Each number is 500 + 50 x the weight over its row's rms, rounded and kept within 0 to 999. Layers, rows and columns count from 0. Numbers have three digits each. The size before them is the row's rms in percent of the matrix's.

# k: layer 4 attention key, 128x224, rms 0.0816, rows 20-38, columns 0-111
# q: layer 4 attention query, 256x224, rms 0.0826, rows 21-39,85-102, columns 0-111
k20 094:503530528438567465497510476486480487579465493534586464496493450521512466512436408499508480582508520523482528501468419525367467503514491590498470455408426508481439521471541481468442463571523523472534519538498458462460407595517393452437530522563450371537528518453618472547552466593477524470502478605487505556507425416546542492527513524411
q21 108:491570509504530454445495614646472471563608479512557479529612456455515485482548512549517525556516513483554389530503524542525503483535475507522427441495475533488483495547439532508475525462499490399471410463529435531374487559502456424565515468512501499477484419510519544524509440420498432459510567515512534507541523544470586450483443515525
q85 090:543537502486514426481478483562521468573482471576417466519526527535507470483471426543470478516515521519605541496457613543564538488578435464447594553437507496447506593470512536443521479516502514452444466494486451430433422467599503448595519462500524503496409437495581444458464545443553500556469480420536556518553510452445490411442528523525
k21 102:550485513532474468492416474406455587454567567481612564592392489571461477446420489542494461490499474457463470475517464441409384495499568494508421492419528459552497476424513468489480455548516565492446520498421531526557566455447473574380466461521492425435543568482490544590502584589395519483509529551547492442460536448524478520489484495535
q22 124:538459449487550473470403480531508485524670541408558486599463594427561508508407479482496436512428430474503560407514516502533531509468551535481490480572486526617484477524499468489492500524575595438576503491501472446483498521431499527469528448559461520432483462522507566473561548580498433441546449470472440574526418526478575427458475539605
q86 088:531548510439540557377437556440439433478527491473557536522574493562496462522475532508510447481543443467518571570464601543588520579580564486494558494524564489503429477436567513487520468400428568561475441483524473490471563472382462572495509480485555488567509496528449465536502430568479524486617581489433507534487430567483463449572483549509
k22 105:574501494513435486578484557401495472503427480499522542489451509577411501542463536571502477493485519600454494515471555489404456524490563516486516398441465515471518467514463581497580477444527550577531537582480523477484498474480474501480594520458515644421575547495496436509380470648516523519411491476462646470484541434459496477598517505468
q23 120:459504467494449503507562509531454539457438476538569604514566454522461530521443413479468511500500446508449516588454517507468574458444535575537424490468500561502487565533599426501495511439446506490555431493528509474489551483361494474561511657504551459498548404508496500520473494496576487558497579474578527490376424487450517515502484532623
q87 085:449476522500608434515496452444502483449497500438581504588522496529526518560471463439508515584423506458454482503512522453443456414467517578436553455447539498461483465568541516457536562546513501466438479523532592508469461482456463524508496608445565480510526560538455482605529569463462441490561486487482498420449399509487515518529581544490
k23 106:555633491525529373597472495532468427549552491463457501514498520422512347482520514463494544526523566465524440481572586562447493478501568471543542434528573503505511461537531452522459461601496467482504502534503530499546491561580409445475498454479545520437480497509460559461532534560571437436448467486530448545631452610552509484397476485485
q24 069:488590535541523505621562501514496459481453536484546465479383434481476564479534496543489508535452528534429584462499522521496517589439506476440557474532330532462480507479520476547570522511521409605419574468511432539593473473473389561491473435464499563575468424487478463528421481512500457504572389483468456477468477444491433553591470440465
q88 059:507458570513444490514531435545471465516569573532481506483409557514513460535571432467524488493449486383450457444474495593491533486471590453434492515493433512471520534413466504540531551487506411540451467417432533567462514481393502523526442531470475464530600465548456507597522387581441594498565564575501534471550536445528421426504345506506
k24 220:586412466529581538576499510498520454651530542459461495491530481416624568524491539518512479470464388543530509424522569495546614552528497571492470530484444494472440413523493498539626536504460526452455500522522572505510494477530495482537632653523556612483507479477461478551502495431572486509494462497490544518427523597488531513415532442476
q25 131:524451486518539545485547449520593477477550512446466509527414528452560597495473496394518434538610435517534511421435465538503529589588427510388501605529433452553550471556526497565515526526531490527511530561573476427508489543497527422417557519568423580534437448371514481548453523493501561515491478599463493446405537604419477621415510480457
q89 132:554451457529542550581532491528551474529529549515454520506422519381550525490472467462541427558570425543514522466499474531488569565573464569447530605530448442498514469496444479516584497489537516476475519586542558470487504495522543501451569555571477585527496434448553443626448440473505542547538476577499496461373568637442486542386531423491
k25 055:486468468494414571491441563452432465387501439472491500462506491526515449468530474523458491486453466538480640483484517441501440506401596584551531517459560616471541548487481464500496518480535544494475483459394529552510494429486506540521591455473557490481464484510442521511453504525475466486479484366486512511524549504571545439640471509496
q26 110:575472450515560480444538470513457395568511481486482580488618541515539473554420508510433578517470547498438569500412440557565439623417504457513519483532499471504496467501467434599567388556529516453448539466508513512409503471554465387609496426481520551511574598498478457478473505490484531522554528498423573444521523513508533598503423471512
q90 096:524504492539525509467502488469526409545473474538408518443527539474588457506459480516534498497494597553459524454399433456539472514473486409514429498441520483507489529459495506548529487507501486478428523520480435454568469461497472498497429529467534573410539486640506539435533465545519449543458465418450538500512486432541537541499424471487
k26 098:425442469419516534516523491497513514519504593490578512542485523495456469500533553464517448531540492589521485410492574508501480386496442552533568591466487485564499416464563519465492521436530509473471457527478463471623522544492516475514586479431429582443504518483569625500466572516489583501554501564488496397487478542469497539547532572513
q27 111:523552474569497531434460514423500565535442526582431545485540579484556448418597547545571451507491422454519623512571553485430543530565474477542440522478452539414475459531501542412467538503567497523525504419480517534483492453463558518465523558520538473432467538571496467489590588564590488526484420461589551524465495477578550435482484511512
q91 099:458534465505549566393477453487454576510486541494499512485635532434567496395481481537493587378506478515565602560483467470485522485529521498558492471529559656446424545478477514479564521517482521539521490474568478510484578475542517519550496478488513468572500584594493458469535523572496494427469509534470489512488498561454536410619487525534
k27 109:537463503543430574480546477565422425568517579437529421636452445498400482504532438542524556520626602612533487571484442504460557547511421537463495467542422436498462490513554517442496467545527484479480501470516516514486522556472552543533608546536520583506543467509497518564466486460459526538466552530509549472488550474463445510452505483456
q28 120:561539469532553526502510537584537514462484485493501545566516507501531499487424465458522572435466489507537543500482452458570491504506541542503512499553509371503578514399389484459535496501466434462511499475492485513513573496451530505500502347550445518523523497550492428580508472525369467480534486474556405552473503506434432493450522479515
q92 082:578501479466478536435410504526470556517414470512505473502436410571462466530551475586465544498539443521558484486492386546525496438473436495547469594519520411504498557472382578489577475467466605452473451474393483511545582420448526525524517454491469520526376507554458504475427482548397486483510460498526568473540471463529503502444512497504
k28 136:428452518534446498381505508450425581453526519499538579550516527504576485545577524543466466557545549580444566515524490526428391509489491517534511519471510541515588546509533450443544514554492512548534554515430507537500394503543529475478323443423483395454478469478480525504497495526383487507381482474559490524504498394503616461611464493492
q29 117:445589506513445559507528549494563404523387457519552504543419494537493462500503397486485485500523485449500501479479500505487481537449524453529530463491537521552595477531537588595473500525526517603460547466507540474495450448490451551496383534469449494520442504509551549472451495430479519468558426514466616319561472468550480499530530538473
q93 090:435515505531470522446546447460522473522480478480545489530429494470499555492623371451495499533509492412531429497453489479447513562410461397450505442551492440511536457421505569586514506480474444452533487441470479472495493522490504505568449520505444419526420491481555569477561501498507505518553454561476557420617553461457556505519478438561
k29 081:589473503511507491552517463490537460548510533515504483487531446465515572499463534505502516484523420508562450494483612491554509560543433489512433592426535454457436478480488549485519534554482494446500492490632488430436537443488551571517642497501539562550574573470498504439449487394547554568540536568504456464474436630528450476413552472507
q30 106:510486541494531445520490513504443452488509543514475530515461427445500519545435537593400460478517464587516517537473548548450482441519514488471539540527512467534616519495508590441467567590493532476531523570458549567592413518609500525485486482417455426490385526553526503498457433569527462551432497469678527498499469491572514484467467435527
q94 094:500567508459578433561446474504447436535566512549543517432445498488500448551513378515522471519479492476450617455576492610426434517452491507425541533560458497496607532509472568497462610495548513569472377542530541576537455417506487586556450534602494519457500530523554529566549537499424515477527505494542519435548539450520540441487398452546
k30 105:463476447525430593624536399429573413486443501513483575415475481539635559478554546522596448479517423553472523486517381504474575488595482530457522497455417529476415468530481484521494457510479468452492589506523586494427517442542465528474447585553561530543522427454531490559585482480567559529504504497421455526444459601495591523462529482471
q31 120:532449450484432538534448539544480472470513535512421501510514466538495451496430492452474514519503536503501455497453486458500394518564507528633506467546463556483527548477537461447448511486508480472465493520548502494510507507564465533519560543549623566472503507499500484513519444519561520428478549589592584413538542525594522538479520560552
q95 079:582404490542461525557456475442500553466540491535432530519487505550403511493469567467449565463452545433562515523524412447507478493545502509483515529555527663525479509489494512552570533572543462452530441564506541543474504488513491440434507588496499521465493451520512514522595513518487498491458465554507559487558475514546503651476525602552
k31 098:537537476466442476411551533468469512472439435384485479484496435499510503540554495468594574515504548588491572511503448566604579594516544443530487508448488493438482435443447520542536409490588506570501522535428488534466476478510578525499546365533432397470491471505448537580483481475492473539591513485443388476535506608518485437473494441504
q32 123:460534499561586501395496577498469471538489493504518605563514529476591492505537513517494433522516389489535518507490453539451481545465507513518423448600490436527504477608448479531538521426519477510524595436467543552530463517509437492547527587499500542554509514456415549469492511410528472477464575481462516559413531550504601522507455491520
q96 103:464585479478643531479525557470530527496500438558517546529493423490587505514553469588536471485544407470483544583538485562400459449504536461485523510494530385440473503555509541464558477557467526507556512436561522516534466479514501527542445497502510545499497458560336522502460485534464458501487520547483524509485476472479576424480448481486
k32 110:478487545520429489510451469525435482403550607544453492562504454513354544514553413555487525533553600510417534586453449509450550498512511477547521468449532493441490499483487519492475460562489487480434487513563530501507459548495496486568564381497459459435489527556527485407526578518447480509502442452471501481599536522501427511653420489513
q33 119:537492658482502584440462536490473456581525516537557461502508439573446504444590530511508465548597464539420531462621534510486462579477512445482515595486519533502549517446452523576447477532498515582353433450448482514461474511494488568580562549528509546529509489532429494544526447476535476511542549542504492452521536460572491517536497444456
q97 096:508440556454428432577496552593441461534560507489465448469625450488488476502560569575591564509553491513480554557543498581445517491429518509503545517474518543401494554529555469484399439503447526534543530579497578592407618508421547515464539486571534527512549575454405436490553485471491532417559571416513474465491510502501539546462538512534
k33 111:422511452501498514525470476440497483318544382466523440529399523513480501475480495553440485471460425481632524490516430500470453439508529411477559420540565452442497584520499597485423567471432515520486480459505583491497513508433444596428493473508559495489534527475444487540499379475576376485441503455461524420519538442451430485516504454524
q34 122:459538465495585529451517524477486492477465462468420480479510525520487521388501488534492554401451391491546483489479500400523535524434516475572510500536508392553500490486506562463550584418478446519567568511462555531454503406460482402492542497533562482415526593497431519480497578465444572510583491501574460505486577479498396503434419526502
q98 092:457533451554530515551535518513592475533515541540603525500512533525493537508563483466460543488447473397462447511539513553447441517550577433497498476481482391406597539618515447383529456545504464601498511440475475419536504474512556487514582504532537408405515517501475477505450569459596532541526516514555491520483542500508491465429479506423
k34 107:495530573469582481440504587487536415582557505486523465466531521423457469551501417460457459562482621332445520466496562583471533430522463439496614487521455491562533536577502472476575461541523476500593440491522464592521496487476527497547459442580502553503519519483518468502488528492487407496433504473458551529547519422512490554481463484534
q35 127:494533596495568440553499528481451458452563454484394453446565536486513530492475513529559511575417541515538544452472482550539530448591531597397526463529540523581404518547570488576521577543507475377465475523496501537501489489521458422476556483408499447520615593486571508577519517561335564457445526566504479536505511399441526451525530496557
q99 088:413503502568422552541452498524500491452456444480440499370510523427585563531417463471516484543450527486539574405645509471507456483519505547411481490531515574582479497513476467524531455483536397480522469499458505503499452546569427457478507479580511523520523444547492637567497413473398499500518505574512500516538549419542597455518473579463
k35 115:496450494522510520555491517478472553557482432536473523537569505496460483431496433493520447518441439550548394432494447526483419420449542599509539467542503509508500616476466383553506482418503530509427560506489440482497517412469544535470298477438530514467457519539437534492471468484435480524478455480472481541506460474501543519455461511437
q36 121:478482479527448461475587476482495466528479466468437554529487422451507532451455503462478491576461458536461508489424424413440561454496494495492531430499542462538505419565602475528470572570454509437551403497505547435524522534478457452492500516521463481495524536474547494494486563577492458456455459412350504483505462504501466524533505446488
q100 094:450442532550527501511573407505557480480471524514445552579542490404516570470441499497506498518442397449495511531415527427511526459546419533506493420476572481611469501518603467497538619511430423446469447465562489450481458586452493586493557517512480519504505542496474451531474544565483572555610459493439485516477379588541468532537510491531
k36 110:538515494489457487454420535569573619567548532513561444516552475540384475463462535542579491448489472453554495457465471434511526550510461525458537429462536495499463441507416449551599495521497506459447469449564436440468508508474515509511567450432542553505498542475552552524568442489523508524528503618561398519622541547520454461470458597473
q37 116:416599505509465500522549554529529517399508501497518466514538416513523491614586364446411494499556512529542462449521516549467515543493523541472542523448488476453450501510472528477479580495534490564470450484641486559525526500502429454525472557522512535549495433470552546502516465437515436442434450508561411462447465451484470436509493475530
q101 101:514522509426527506550451560546475533450480515503527532543468433468509588585507457512480490480565471513548534560540469580507436507585502483551610527520542403512517462533473546416504592537455470447467559487506595529530560511529497504441509471561578464541455489491456473565532436544492530501509506518596514527354426535473434465565491465504
k37 112:600523569473615462506484473421537503551486435549492487522492511499572569469502589531533499388469457507502478538432459443513510515468523545518518501503540565542523568548489437536516544541474485529441494386489469498501399528556474517500550483532420432532443456532503573393496518519536488526417552403523419487500482535546513543472458463552
q38 130:573504439468563480484586446667498395463543523445468484499501517440554448491389506513434595525414517546435568589501636555508516408458485457573538592490488520453570511408417573389477484465595492483434553473438457538478469538455509478471470479511571576430506432439443443500460522491534430545467438480477640479537435495557547483432486539551
q102 092:534530475438613551454433514537416537462459483474549502450506548473536514590387447502520469529430606468574442600496594506411490434486487452550487564516518428465431503522526521446431517475534416531468470521519407483437488547431575503538450468434528599547546432459471547526460553466580471541522521492486574512540446401478508475463608444501
k38 116:502550484480389502613476545439527511528425632468481589432510464560432413526574536546511630485556389499428479464502408505526459399511461609411528453463455502536491503562510563457532442526527496540589474514433578526508566547473477437538501547537487547532468487517485579624498534567492533408462457478491434484510551412382488462569547530497
q39 124:446492517506454472522520482615514478466457546438539551600479517520514572487462449455547508451452562578452485499592514437459493455441508429544431509548421521425508490445512540450454531504469476500465539550485599567468512534411495633443569579539518461464558545537489537495527489490452510491442552498445532484548586527599520446522493489532